{"d_model": 320, "n_kv_head": 10, "norm": "layernorm", "init_std_o": 0.00554, "optimizer": "muon_variant", "beta1": 0.95, "dataset": "wikipedia_en"}
Each number is 128 + 24 x the weight over its row's rms, rounded and kept within 0 to 255. Layers, rows and columns count from 0. Numbers have three digits each. The size before them is the row's rms in percent of the matrix's.

# layer 5 MLP up, 1600x320, rms 0.0757, rows 666-709, columns 0-159
082:168122126102165178106114107104118074084135136115111099161158124108112130109089148155105130151155142118093146117131095108127149185144132156113122115134128106118102145140104144076129138168118120142099137130123132126126127099103126139124133128155164121117141127125087135125176098125129142130125171116142146122174162132144141151138142145126092165135072122164156161151135115118107116131114139081125141159159095166114110139112131150157137140111159159072121138105143111139097128127129092
107:128128120117077114152149132133124143114124115159089117109161122089115096138116123147097132149121104124125161131108108107117161094140122180118130064119143169161116123095104141106095134133131113119101128143123097084148135118168145116062186124169108123144091145096119137102169112157159146152148138129159099148128105124118147122113082117128121092138134130147121112168142074112114135106103136137140109166131144108164099109138140138112146128094095143116110116117140138186140139126114166
100:124097165120118152129139105111135141122093155136136133146148110168142126179120138119106172124103105131122159101157119152126137119120142128114144125141104124127167097169133101128132129124097100152156178091121148150137121161145117091125128118103137166150083133073106117147173134110141069110166103108135112146110121133145160098121103131128153113140109113171123124106167141140138143128135112125117104131133122111142112159094107135117127109148138174150124159127126135109159116089125106
113:108093139122124123098095160159171132113132132105130178143128095137158106121112098134123133089123115124122140151126129150124133110177155127083065127089134133115122127111108135132156122118160095112120112142144102146166127111108127140091132116125069068117099125140109170171114155147119143167081160097122161104123121108131124101155133125096146168141082127083092144136136092103104164112136113100126118171097109100129081137104100163174140116144091131106152131099127174136136138065099138
105:075096129099110107128129136119092139142131161159164105094135134133123113147151146159176132146144135149153157114125147112148105118140130118069082068110141127120137162120196088091092132128128144132164115168130148150152134131103132166122147157138087128079143147138131145121142132123107121156120187131154134143129119108128078128142066130135185159183096138091159115154170133132152131122147125130118119146129127100111138104104118098108119139103156162052112161156149111135167120125147129
101:135136166113122124119116123137104065119070131098132180167165154138142096147091146143133122141097112158166148150181084114112104161131130124146094121141128124111114133107130152134135108148150088117143158154118110141164101137090122117175123108149135112121116141116103148149152143145112113151105147127136147137141099112137119138106118090134162157172118173153114128133161138142077117130150138141163142110112138105136122126107160121097141159123109122142135143096124210141109067105149104
115:138103116133162106157125141139137123135118100108123167139142103121166136140075105135116145132146112147095149096122109094136102143151112168107156129103122163144099085132136132145136101109177126122136116098124133104165110094166136124092123136074095151131133154124168132139105132155171107150137115102134128135133108116111133138097152124165143102136174116121167123088108139133076139126135121140087149090134105129122100089074128132169173161118123109123107142136158149077123097132092136
104:142177147099115129165109097113092149126153130114126095115110172129107150121099159099164172139137140137155135138134147139126121116081142144182149049156158126163125107104151138130124166125077181129127105147169127168107151137140168134094128109132165106115175086136157116112107151100111152154144118121107131097121119186104126143129156144141081119127118126115125115139125114168139173115146134162155188093188123157149080125148151104116128143128115146126099101099146113106097113111115129
084:118134146109138145098138158110184156126128119164145145171076146114098129182137131124113138125108125118138130106129091090177120111121143138155151134100114097138145126113102158141109112189139138074123135086108186128092102118112115130129145091115121139111165141103098133151115125140133120147070152090110123101131172161134120116099145164083103118145089152151114145102139089132161171126107115112126125116123099094158148050098129164158119087156157143140126130080141148134133151147139100
104:120109162091143123127152156088151143162079129166122112118143151115131128094109074098132135134159101102138159138116166133152114112122161136135144156133102129136148119100155128097117091113120160101147188114102126118131100131094152143134112179168148136158134148119128148149129162071103141143139162134103080129128097155117133159099167126119083100138082128070108110151119106141136143137184145141157105103104134171109121116096138102122109144143129099189152135106127153130120127131107121
095:147134119096102116156116140106142180117100169159132089141175179148113116130107113131108132144125135103133137119128105160126158132156129119144169180124156192153119153131137135105135151111145197143114133109169130139126126083087118148128117148102145150142153131095144100128098090182145175163150151104108158173150140146113107132142093144125169089107117144110151126153112114160171141112185124145113128119112121139100102148164089118155140125111101121147118165133132115145157132172124142
105:156139128103098146154132120169106128160110162156103113093157097086141126127115149126126157147160123155154181100127179090131109157077109155173115099103093144116148109112140151125116086109099162140140144118100139143126127111132127105189140132065127140136126150118157171128126126115143129146124105131140172154068174095082138157134109106111127126125135121122129133154129095129142161123122139134125121110122138073144097135138170154135103138139134132117127126114131119117179144121066124
104:112086101121113189158181135126107153159142131127134120152100125122144141117127124162140101148146132148133137130128080138105143127123143101130130123102167105098099134150089128145173136145129149112143108132080093105175182132123117115122122175121128138098138145124110146155126091121101138142101184086095154085143178127085139123114118152168110110124136092108136129140151107118106118120121149126107089184158102127165110133140104097091135151110127138110123145118135151085148154114121133
099:079064096110096127121146121156158133153121108143138161114131100099140105103151104102096183089151123143117142100090094129103135166077150126131097095116099102140125102136098141139125103123139162114133122143118108140153127145133100141095144120147108172166127134156152129142112052185124094132104155118110130098104130138107121121150111107123070142146097157108140125095117105090103127122090123114120141166150113152140116125137158144179118154144143116107109123148141137085103130099121154
102:140140115103146134122115168146138161103167110174152199111133140103144120164098127153123130147114150157128109133143114159101127110080161105117104110095140140123114102131124131120100142140132121152154105070141140122129134094164151154086130149137147091108111109126126129183088135121124152129139132125085139156111128115156116142129125120128114182120121161098116132176091124125143128134103121120116116148126123119124113140128110104125147144110094124127143097165098170119181131115157113
086:164128125142123101117131107110139214126144123150138135117120134135107130131134146165168123132133165130125172129108089176093145138125143138176086147144135109134157157089116137124142088145134131156110164090126134150100121106122092121078129097148139145068132125124114126170103174119120140150117148142157125117126155114162170150138128112121123119181121117099124121140073129110132136147151092110130139081141087118133127117121133104142124110094108152138150125102099128149143153164105123
104:156139130108145096073138124096135120110152123166140128108125091148136104134161153134088110107129117122148153120112109133178104085124174166120094131165108110129156120093122067142112139111131133125098088138096095144141145159067111132148125121144140114108087128157106126110168115108134139111125122139180147107104146112137125153086149126185131090163128155125154130069138175118110100085122139138122140121126116114121102138133150140098113132139145136120123104136171163114128080107184124
101:138100112132127144150159116128154143115129140094115162110116136097102150122136080145139132109102169109121104159148106158135109117120130100124153126104117101099133130150124140147153098134136089125113103165104126126132108159122142136085127154111096145119124135092102138131152124099115114113107082175139118152154139138081151137141135102133159121148114138079150168159114137119113169106117142177145135144160088114161127108149089120159115092121159134139113098100123136116101153137087100
098:108152110114146117086087124123137121105140122121135111119105149170166147110119134130144198125151092113126156160160165072121129126128147159161127119105125109123154118139149109160096105129140140180148126127107153143133157121151118135150098136157108128135123142155145128101118118075081156159105131143127129143156159135103132129088107123146099114082106139146106133086162119154135178139103065159104143095172149120115120128149139140088108146181131123137131145103134117114118115154111138
095:092121116113171137119103097120154091144137108129158132149099127141178111146112108171155122146157145147160112168098147133107113124127135119174152111123118159111147097147143066159109127151081112124100115131135129117179147127097148134156140102128124150116144162096139092146102132135148103126142122118141116108107115143120136120150154093161147143103162108139134140122145176097127116124082162118141113121163109142150103120133100073155135128121126150131111162086132084105179103121135102
076:121119094150133109138121071170119095152129156110125099129113169115133149130110130086168088108111112114143155137119137172104164148124169120144140109088142120136120118142092107134174082144149131115116112133135119144142115110157192123125158143071136145126156120130114098146114164174098141135137147134123135123137167106099093147132151095170118155097128133081138128159139135157138107107142093130134122137115135168179123132126124121130122161109110143117146132139105128169124138145087142
101:125135139136112144139130120130101113127187100131090114127091093145087167093100171086135095135170150164130108150132097142092132135094181096135078106109134108144128131162160115125158139133136132138114104139127122150128182136157085153160130151153174137111125112155100169084147135165107112094144137132131148121130144083143124145105113153150112127095156090168139118128113147100149091118149159109110158131152112149111129104146138129137126079143150137065127170142138131126103129092116107
093:123158146111152131127111126107149104145170152118137109180155120131136140172108115178113150120124064090147135166152082137125090111105129135129152091112107155148113077121129159122086155148156128105144103115172123133111111120160175140108086107155148156135142140138130141154127160140077101183103085143127141107176112146136111085180098123145145096141113155103158102139164137125177153123100138166116106126113123113103120133151123133142124102156107132163126080147135151120097130084099167
099:203107123178127105095143110110102114118124173094118128129126138146137074122129144127111153109163100169097112118093142149111124130155106117106094149147111134153150085175146132118119151161115158113120160116140114129125137130082146113126160131134126144145122148099086108090107151174089136175127146104137086138157105145140128116155126113102130121163096086092117137149115099105113089143149109127153113165164078149128153138142111100138153139087111106095119127150136141081157072147107136
102:139083121117178120092130118127091113096149114170179133081105161101121113120177094090107149131133123146133096097114131091125102119135158112135151099125122123116107153108167171156139115171116119105128128141135093173130132109173127074150132176129097117114136160097091150158146118141145095121119151134103097074134096118124113106130156139153125134102136151116127122108101135095092113131152173122106112111092152196112119107123126111120150128157113107100115162132123116103138131123108180
085:096151151167164080127095150121128166150119183134109171134153107131108114108144102082135087142141117135119108140114118112109164123110103162164183118128149096112133156097108157103138100161155128130105126061135099135122115129138138142122136104112101124112126143143105108151116126165095138117092121164132136115091134167131111101162156138155145154074097157143096155148075086093102184107135156140105133122106110143132115155135147112149132089099135110114114120119173087131141123123155131
096:167123106159120133138110128148095088120073158139172099143158137104137141112101150122161110133107143102131125126143117089091143151129131112088106135182083164093108113193128087157140150124128151123137143121158100157092112109133139120109124140175117158142131126117135096113078153133097182139132116120163132134133161139108111168122121126103135130107112145136113088126089111104135140134127132134111115137174113140127115151150123158086136141128145145135086156146132131121134139138120104
103:148104114154144115142127125102061132130146139145096137117156098131113133125114067132114109092099102123114156124107123115143089122086110143129170155120137129134133134118122120120105149119134138120130203123155102144149157103139170125156100104133122147137131148145159169115129167071143120157126123103169138122134165115146130101120157092145139133147113105160135099122145127093122171110128146160127108181113134149116059122079136136119112096146095111143079160153116123133165146140092127
099:136117120092127150130101142125165126137104125130182145079116093132108097100162107114140155085192099144091126116120107162097114110113150116131137188126089131097125107128100162091114087084135129130126189174141153125137119097133091169128099115156149146116088111124137144147118099176116120170096083131155098130127136105108140117160108124122117119124132102092160083146161117109132156119106123165139159166143109133097142117132180134136134107108120114133128146147155154122113144149105130
100:127123153104105151123126141135154107142124150124129096145135175139131122151160147157139141091154119138163150135149149155115125112144153151122172121115127113129155130137139150150178122139125126104086093047144107102123142089120114137138154142132125099114109119094165126144100181129130112134129166137136104132093102134128128131116162124153107125098098173147150123173124093100137130148110142133130092158094120119140121169168108139153130140141118135134120109089114142122150163186138116
096:132127145102145102126094108112135133107146113153157129117108152069106177135113144095151096165152161117112087126116145140136118189137106097090144160098156144161146150099120114157161137152124159150134144105137087146157149110134147132159148112146138124118117165092116090115165099128137164101106133094122131095112154127137159114143102108100123145103147107147137098163145104119133115123123141105162108123143131151138130134084148074121107100137124153134134108134114141130107103117075086
093:114161138079153121172129114104109146131101126142130112121140159132147158147129139148156111136115104163092097152115113165105147152088144165086130141166128098147100143117120114096104091137166107173166106147162108111134126124051136135140146138145155085124119129137122117135114103127096115135174118118126140143133163111130139130143109107157119120159093113145136127085098116082106103122155094127138150146132149133092158172128152109109127130116087094107110136174115178128121155085121124
109:162089167145147139157124160175166105086099098112156172113123120139136138102098117140135133145095177159082094099142109117150170108109119141127124188157181125119126129115163129157118143111123129120129094096149160110097146171123128166171124143110119133119198141167145164138126121126123133127112150150125177132082093110092103106111103076133125148145189124130133149114131114098126140120138145109124092121141153144115139116118100107109082119155132160138140118098122137116126119108170110
101:136156095138120114151133088116131117131158089116148117147133154128191121080136172154138096120091080114119146129129132123173094074123146156084113149119111127112147150144153164121159091143078129125128134122150142120152106102156106108118088108127088103157084137133128174162138110158161114113114117106078162130117128140169103125090091131100083118124145157128146117133119142141124166101099119167140125127160140095088145113126133110193163161131123171117163132129063138152165132164109113
103:128158114108131127164106163124127146120129108127157157131152147094121068169130128117092145122159100060133134120112074178096158155122102148119106139097110079157117191114170112183133063102126143122105115124127116141158140116138129127115145132158125121154117120117102124149118117140153131108134080113123096159124121115129101087133180110111155130124112169126147113141118132161100103094118121118127155151173090144117129117177142116137147142162127178098126153159142110148135171117100129
105:121120122127181107149122120098145132132107131132158106095117159126126142162137145119112052183107105122135147120140133141123100144126098158112164137159109213148096101124143152097110117123159116160168148121149118155150085165134146168101085103136155145124133136107103139110111104106139099071115119074108124112106125150164138140140105152138118094157148093142132118137113108115177161127124114154140115086094128128138134136129144139090162101095118107106166135134154156099130144135155098
107:122127108177129122151142174121125141140090141123111139145127154135117144117144135083111124104120133149116145129157135107096158086125172148125094113085141140156164090164099159111170178163111143143104122126131086142124144078171115143144144136102159133101098156144159136144109131124141155134105082140105155099135105075156083106138097102121115163122121164131118127152154130113165107088110085136096139142083158131117103112081125080117119120105174096124121142109105101106112192163135169
096:076159166121117125141118078133120178101123128105146158149135096117123118144131129119122104110136105121135119089156089177155142113120138144203087143124127105147111128145119115139148149107154162142085088149111076098110141145147082112126186127152116136100182138130113108112120133131145091133155143116098128130133136145108118157114107141143129107141118158125139101123112152132131127142120147110121107134154081144147105113130121088105145159087124147110145163154104076084114064095129147
091:116143096123121121172131129140132119151087128161139166133117139135159104127155158109132084096152107117095140186162100123121128130107133126137155046084109102082129115116143104119148170097106144135144131114111114175141123111085126149083128124108152098175134106152106166158083099101132100087127113080117076129114109132106142128127188120096142167107111174125152115104108119129120144126124106165118166086117115183125135118121130140136139147112099124143089155129164135123101133116116130
096:091132117142104157142113159117152173071126108127124118112130127088089134105166140115117131146120149107109162159144137116152125077114123076114105143126163116140117132114139163155123095145105117107092145132145136157097184131121125185139133111146117177070102143155120116132111107138095197149110160086111132101047085121128129119152111123108093129138141097115138127103126169175101076133141138178136153151154133173137091141099149151138115137139160106159119115151120131133094105097113138
090:140133149148140099189116120106128145147207141165148072172162122147160144095075104135154126115095080135141073112169127116167139152152145119111092129109105155114140139113115140153107151149095124130104134159142116117103128141129101137121140150172137182163140106126137079142157150124113183068173141118147102151171144110126120136110109140126111090147115154140147102145111118146125130166128131150123152116144125145142145165106113168096155125145102141125097074126117116092088129126134125
107:179112127145162154106170099163162133131151155159136131115090144100121191135176167089124129124112122191138121097130139114113092153108101102128108152124121158115106128164101106096121137107179168127126127166119104137130110136120102159094093098167135146145109091110115181117161122106139123098165163149167154138087139134095134093089142113158140134147101115097164147080136152112122158135151111155135101123161103102121178138114135158119175134105133145081153117138140120164091119151115155
104:138156133087141125140100156088133148122156120143163125142155126144137127125144130109148134142118106109178124122156107115130155134127147164100123114137068180108128145115162092107136099126099139108144130100112110136130088161134071116142138104117144108153104115146155121105119175123142123131150120109135115087077114126128092099114092112115129136143129106130146127148099125150107086130094147147125189144131103142150125150138019147119164098108120127159106099111103142090137104192110104
099:164172110123129160119158132138113144145152127180161125158097157139151147115126134163178108089121130155169141093144163137124146152159119122104121125089133095088103152104152127119129180143136147117124107056110150157135095103139117115119120120132187101125117142117087129108121156148148127108147127155143144130174112116128136148094090128126153188140137174111130163123093112134147132125101109168120098156156110121180137114114127085146170153149147108169135099135120098146149099138134158
# layer 5 MLP down (transposed), 1600x320, rms 0.0311, rows 666-709, columns 0-159
078:060138114172107067092151141118168164106102187114153146112161126140109133155115108170151134093100124161118154169132145167151123077130146124124130140096115158131164149130151088178153128139121158124154118161134106088161118124148160154133125123138102155147097153103188104154108131124117120105123086188130125102113081092106137088173140128121147106131138127094122088092141162151094143120106156156122089133121106150099125129106120114101162109103127146111097114126141121124137137109145135
112:111125139115132130118099109126169088144171123112114139145090137136113108096137108124123118161095104120073122143133127121115155133128140163159111139090120083163129133114143109172123109148122151163154184147152072153162151147093153102117104109141144121094133161112147102088170128128144137104135145131117152099105103130143142114117101120124134087155125161140139138086107128094170105124130112130174080080143131135103136131164121121143157123122109140167179102098119077099124128140105107
105:102158171120164101140119092091160131103095106118170122138151144151125153108126086155090152136137126146133127077131141129155132159156123094107099170114138097087133090101103119147155137135073147113117126116129117140115135117125101122137131090145152112156120131094124155158125124134104126110132142111106134202124124124143127159150133152165126140188116148115156183106149151125133136112134163144146120136132099117170114110125171138161135149148110102105083102119133104170129126116152118
113:158096148124127136135133160115114183136141117173101095151079147159093150153187110098130162095133156106128158127145091149121078106124159137103117180142142140112112130134138108141143101148150137116163084104093126126134123131186127149138118166150139071120149138130054141118162114150148137152096141091108147179121150143146098141154151098114118097147117131113127100147139164132141171112103118110129108111088143125122115117135161131100089133157115134142121111179155090118109121127119129
105:171176180108153125148086153127136133156119167128128110140077125134162149135199114149140107185069098102122175147095126131119142213162128119084138084151128139088102169119109130081132121147148127112152128098148124118114112167144124120146136138142142120156164144137147129146138123107139124155107148150081127154105148149090118095125121133116088139101102154115108100125124127151122153122136170144100171102127155110098132123135128128158112127128152133096093121122208112115141123142149142
099:147146119124118111129121076122166156117144117080112122124109115115125122157068169136124169118136098092101125106152123144165123121128154145147127101138140161131114113146107092150104159155118148141109135142115127112097162130114125153124156124089112135115118086142149152104154121162135098136133125178133159117155170137128114133135136104110146102138119112114093128102091098158096095169104123165187101109172143107179119100139134129135125136102159095113137133088132127136095085131100126
123:115167124134140135170125119111138201115136114139108139092088121108140140122123122117094142156128068135097118140141090125158067148151142149109118118140120127133084086133094153094150070123147169120160114132125129096139098139133122125123121137110133127119111140117104144127103099127186094117150141118170172145134097106138117145164134151129181155141098104121108107119105126191084163087151146117087121123110139155112116114117113131156119135114132120178085094130173136130132148104143138
097:142137112166150126132138116115131124123059123167101118132119148153111150175155148119143209175113146094145108132112131129135135119164187157093102123146149098125097087139106172168112125109120101106121134134130108165097109106159134126126168117147055125112118124111124110175144122111147144116143086114115185139146129135150164107043128156154157146101122142132092102157128152154140089134169116155074147148147087124137107148109119108113135125138126170118148127166110086110122128158088117
079:147103141148122158103099095158155118156132111111144100146111098106121112127149122112083154140119133129124118161111138164136145146132093111115144121104140160123149121119126137134136090154069079114144116127098099159117157148127137135164118117136111157104154103134143128101107128145123144149119089082111110173153081137085104102178108120101106100140151155123119052118098117126174137118153116156113097208092097150124148136099097145148143116110149164134130129100153097139163087145105147
103:125154129141126115111145130140158141136105100112140112107115113135114119125147122127102071131129158155166144137179160116094137124123120135134125126123137148208151110151125138132115148141107105071118180145144103117106138132127080119117169143104115100104158142112108133106127116099084103120130158111084145100117122109115153118124122141129135120124070141124181146114139145118096102127156135142096135129104145177103127126115132122095098087112130149101149147108166124158140164108080151
099:165175109102095136149117117080137122107105117143091105158141127129114121115116141116149092142138128133132135122155112142134131131107149126127119111201150097153126115159144118078144152134129083111099129148106141079122139170122107153085120109139081119079135126083159135130148133138122116125113147138146182118096143130151126116127094135143093126144120146115132159137147125101110181132120120158094111110120137131137135097129141118180143118158134119105131160160117145148109152154080140
100:134140186134151118136096126115115122132126150104141169125142125116101093135149113128118182124184130136118152100096190151156092162103100123159095181134112091150137151155111100137148166148133126132098105101135109120147122152134137134120117117118174099124098136046156150134122175116153115129099116106129142122158118143177115133089121103138132135104159136146119142122147126134132121123095132120113160120121146110123082114107113145088133114146099106126132133104094142109087102122094188
106:118140092100096129138097107123153138134120086115096163117111132113173117139127129134162150151135088129149122094128112152144126117118101105099164082075134111077093122136104097100107102115126175111122112111111127105142089124130138122124111171134083142079090072121110151173156120131141119168128126118109121105125113146158095121162116065108137160177155134153122169147123117121105109111102137136150111149173165097158167114101165180073111128090110136118153139161092103119125130124130141
091:086133114056123124127125164124099121100115156118125130109152165089156148184116138109156147149110136095112179147113143158129136085141141128124133089125129166139124143155119125111154110086172116129113144084132144087158132100116135163107109130173101101133110132105115138080124149090128155124125132110083156118140135144111098148088122146139140159093111148128111110111117149104096130168135141106129135103112139138126142142146089143136076122125125139131143140122149156097113124144072110
099:099131124090102109118118131134064102150155120120158125118109118115145154084089160142119167170150117115162132151128124135089164162140085152127109086144132150144172146136116081114109098137133132159127180100131159141129105124143148149114116158124117122110112119119168134127091117120117134125152171095106135117102137112085088109152129101116127134137170088116090118134099117137108104143139113162121119132137128153132146138130102115157160174174146099156093118137153093139087127140190118
082:084112117115140103093144132196106090115089194107148120142124154088116184124116127132131171113120118139141128114202160143161152101123124105148129152132183143104112128132112106146127128140108159125097131170134096124073121147116130122185094180141104103139088112131168127122112149119118099138182130083110096114134109148103112108107109128144170148157135141140138108182133167118098123127169109142110120143124121086142073128108134096162141116134095102108107112162106120121111156142111094
094:112101112079137103158118172151149128094127105090142127146079123122101148151108167089126035130107118128122107098129130133114135133130118140122104149157093173162125111091078151099161137106132120127100100131146100127115165168114146176129113113094157157139097140130081123104130135118154109159145092134085149116126108130138119132114079151156118098152116094117089158094138140154127118102134130119104097141123127097150178131173134137113093113107103139137137113142230138126137146146160112
107:132160117085108123119156119136155124078074150157107126151130133135122113123170131153172144151151182165155122141132125131108114144120110108124103116084153123172144130111137125166178126126149147111117107122100146162159142134155126103127156152097144129118097111124134122147130112165111116103129162071184143171167124138183109101127180125166095072107151131119115119129153138085112110142122159128146138115130126126154156121143097128155104137104136110078128111151124107118129091129137130
093:167124131159096142123139082112117094154100112129129165083114089098126145150094148154104136121128172120063116098158144157114149149115090123147144104171123150174109127123150132158125148142108123108121105092166106124103123117128135065061148126126169141115151136121102144129166128153126094093146141144104088150085141136178131126110129129103136118124098119143122158135125144117137132118119159154193149150134100137109139149127078132154095160107141120129122154176179151139149126137102122
096:128124096147143148107117143133153105149133122111095169129118128138119149155086161130176087171134153127086104156127104142189165130125137128142155081079113100134121166129143147118144124155131142099095144199135131111118106101134148155118142088115101120122121083154137132115143157127169131116148140133107149155139128159120128134100117065137125105093166108145095152121132173181128118121134137099140123168140161142160098119129119120123149151111138090113074154120130136117125108155139136
073:177145147103158117076141105073128132096149108129105123096197094136130133121125072159090149140194155162126146135116161157153146101140142121078109112093167115128097167144170148086113129146112137131078153140141120116132123134136108122068123095146121146156096108106122124123120142109119130167160181132159111124093126117133153153103128163145106123183151179171112133106130096096126182100150166111130110132135093110135149147136141120154121108131147106129109132106081099127140132133110159
106:148107172140118122153127120131139122098120135144158134102127160139131113125172156130079136122099087109126112127139131140124120176172144135148123097112117159090131110122140075121101115152147118195132113135101086085123139170150140102142151081105118093143119074135130139138125117088109100124150119126107124135139150165114144102132130166181118119116129128144136141139113177106151115129170171080178083124128118119112124155127202116148167141122157144154126114134094121135115110145105136
092:156117130147164111153113106103133113138087189131132145152122149141109096107137103124088139151125124128130093146137105147152109131172150121094103140123140130121108119086149126166104174123143126135121128120136086131102119113115116086153170090098092163121103115083177127108175089107112125123157146091146141064173163143159070148123121137150147162144123110083110188158132112147127115167121116149128116112108164122144124145134123128109146133132151107101129132126148106130113152123187157
101:130128103105157145092150097167168107111173109131122126133134154137119135093148123136166143150133124151104144062161134104120125106116141111087161133100150112139148132140121120153123137144156109119089100118092145164137107128162133165135120135122117103102127157124149122180142124151151134084110150117162119138105122120128187088112168130138105110108117147112136171080119161111147101107092106160127140137106124176128149147135144116127181098105119163115159091144101146126073177111168154
109:131117128157086117094151149116105081125165127098083136107120127138099166100058090174112079122172155142124160130094137162140121125123124099140143140156156132152122123100116133148119150128125166147132106155094120106102153170123128140075150131139085135102135154188134143116130111089096084135132131140129143175103150153085109139134126127148109146179127132136140093137161099109119134160151177086164150135152108129129138137119131156117105099076148077096107174151102116119135154131140154
090:151127124154162145117168156147114176154153089178084115125109146140145114120111117145152114119109128137167149117102124137111155090164171137141128114145111100152137173139150176140142128149144115108144153124114128103136164099122125115134186117178144156136120125134134187153081127133084119129121123179111124131170139135109169123147160147085118131139087137125122130122148093103130130115168161111112107118139085098094145115119150123099113158169101108097165139147141102181118065160105109
092:092142135083142135119126138105120145110129143101075093132132116132115138139139149140088151144139166169106102081095135149091164088123170127171105139121180137128119193134122145097182132145110131126111164142166140135098150124128159139129128126144115131142127166112152093124149122175146147157120093108149184157122147122125140151171093132150144124117122137133152096117141118125131144115101126129133105121141127095156098132151100116147110106140125094082129163161115121149108115108121087
102:127110116158131143132120105167111206167142141146096118117100116106132139139091118110164071120133120130178108121093114138083137134128149127115110133142126082123093157103095101119114157139112166127107101160120095132148148153097156100189141095088125135124149116128123131135159145123161153131100115158115165086166124121150189080145117125158133134150165094098122163169157128066155157133136161120173082163148135122134122142122143110111124124082081093119126108146114136138119124102091149
097:119128120127155113147118158124137089095093150104153120124141115127099147120081125128116100118127121093128136169144101121179149167116105151084117101137133161102174134218147104198163120152114151148157100095105122112131109095114139111142126153119110079136168105142117137138167124156109127111112116121129135144122115105156127109120112161138095127120138132152143107082139105145081145160151131115122139095140129128105069153156082128162102115125147141141122162137138102164111123156088107
097:080107172153123170105160112147119128122183157103132162115126129127105131125143135105098120157096123087112171170108123119177107142148118115118147095137073114128138116114119130089126106140120101148142081170122073128116113127115125154092108096155132111127132089078115118065112133150142130126119139164156089154142136135143098157149168132144098114129138131121134168148131110170122178140122105087129153074148139155097113155118134125140139141112143164179097119133077142137145097138137181
097:136134122132092155138150107098133151100146179159126100141146117167134085190079119125137120111123137101167141181133135125158094117131148173178116154139084118144125100122134139147129171101127126068126074132071155110164117131136091133141085165123156125167139087131166127140083083093183124101139105117149120174125139130112099117158160131121146108128179125143137150147139121098112119157150099131128135139158111108085105110099122148092094161157093130121131121132110172148090114096111112
073:186142118133106138112144136134159089151165144134099137142103104125139107119126085108156157093130177142105133146135123181086120145146137086111162092135184116113152145131136147147115127156096131151097156157131125139110145112161141123138079113092119096114127106164128097106103064143112162151112132152098111141139110125113142111139148138107088105123128130132108110053164110159138170104157090094104137144105142158150112133075168109114133125123128143120126102058124104096102138129102149
113:103127141128149100124106139114141134088111141084129111127107138131104128147101118116104144141120122113161102158139114166179138111131084095111148139172105137090154083153128117133125182117143151142098151119120110119139088094134131153128105118158093174106109132134144141122121110153125094123149114093113124125142169127130118165146135141106161115141126107109161179128156120133200156145096127120183173096127109088095142134139123118134099100186125088105114161167119150100135135119128141
104:135089126139147159109144149171148106109122134127179139144180144168116119109105148127077091143119093195182127101101104130159122161128122067136097118109077136126133145128133139174120139094144109126114163095148091126101087121132119137105127127095120121127127115153138107086129100125172120147123071129121192196112113118143093138131133104146097112080124157169129170122128143136109105149110126113143097125113176136135079104115115150134115121105104127118158168143135146124132106076133121
101:171132142160119102118137104145132127116112168137126130083112152146111144115129121128117125157143125112136138160143127149144105132133091130123165157160138153149115077101119158114117134138152152143133178120115162128154091182130108102137108141095154143104172121126149142091150120147107068102104142149146128097144113136158116118158152105144106167153101126105153120125161121121136095180118116163156126168120116106118159149133154112168150149126131121127089106123097096140097106129138112
089:050115170118098118127088160163151112135150109127133130111140087118148153129179154107120000078115142126128136086131135158120143113117107148119127129098147068141135114129136145137115087130153093121132109157124135135127145133142128121132146122097142149113116133162133162185174130083111174150143146124099146159100130101132117155117158137104122153115167137138134142119172154137137091127133112116125137144123153131107108096122128134111157150143140143100124136095170123145121095114144121
114:168177130131126145106099147121195127142143123116112111101124142161091108109145122091149151146118141146136144114091165108107114124131138136145098150133130110177114109077129143089158145119170144132125163162083128132120110120125069145123088097096164139093119103150134122125116115150136150132105086099102087122144169106181107128126111117172110157130153132134112118107167128142129139105071158140147111114138097129140148103142142130138141104129178101132134167124095141129135156128148135
099:117161113149177121106155158138139126125175138127156128131140125124094099132148176111121148156140129146146126133129116129112111158104125156106097117163134123091105119070134099137104164118165099119146088108103159105196126126160100128102081119102111142149112105158141114142106115165127120122120141120119131140125085134130125119119131133136111102140101108141107168165136158157131117109183105160159119111077137093153130115110122124097109125132099160170124130113175112131099075130078122
094:093103121102166105126135174104082110116133150065125084113165150123117096125074147139152048119148145104112129149095125146107114112136105115092102151138100106151129107127134137120109123103131152083142110137147125142121099097150132121153136136150133146124133156106141112147149138172129106108130124160145108121140165124147120102132134087131087124136164084128076090102160123141110136125130178121120110146152102102140134159139104168135119110117086149163149131135114149132136125167131148
094:155105107118143182112136118140131143097138133119123114124093151155133079089139163167127161097134151118154137119134092137118099168151067136116127135119160115133065165116149123097162094106182153098140109142180119114116131113141121137142151146165150129140144113148131120090132102129149127093103159100104098101178156097145135109083121160131113125104125107147148136140098193138134055091110092124173136130132141143100101146150135143128117121112117124136112091095171131139153172162122145
093:162156112131150126151121120096115152146101076095113160128121170120156106130074155157095127100134126112140114156189129132137128115110113122121127131119155088058117104137121131147158106120129134103146118122150138085162134126119069092097158125114108131196104124115119154124092121120160122125127143115133138147138128147113101122138152147166135153121128121126118084135133123134132149102081138111114097096096142117144107124147118128121094118137113135108191121127078155141112086152085124
106:111066122128102174126133096098146124122101109125124143168136132133127125097140138151090137170111150172148081103134156134087131143103145144084118132128118132122178153168076159143147132151165097118125075159111155156111139126140136144165143140108131104125133155108168100126137115123144108119156157137106133142143161146149103126117121137122122142099126119106142139124098170106181128122089136161117110143129100141139138105138144157139117143119113125120127156157175143163099154117155102
106:153141139096151125166123120156137128130128123146105113087172119134162164122140082134117143169131114144150135138061175122124135122168091089123105149120092107135164114080109102134176163110156140145126123101134103122096142115159125122101137118136101142127146155115128125118126145167147082151110109109132124172113096141160154114159091100084138100125144126136108095105149139150110132157183115115112122136194128080108135087124116091143117140132154100121124103142121132131148138154100153
102:097134161123113135150141125160104144125100145163082089102162148154164125110152096125144086131094167147152139143142100119152145106113124093168128174120146136135098130157184157079097125128102127119156114140110132101127140152115103110119128122129135129114166097168124139121108132141150116141150100096162182162099103149165136145160108175130120082094116103134103146137149113119128152117117136108113157083146108139146134141060113113085129105114122120138107135144153095103106117101062122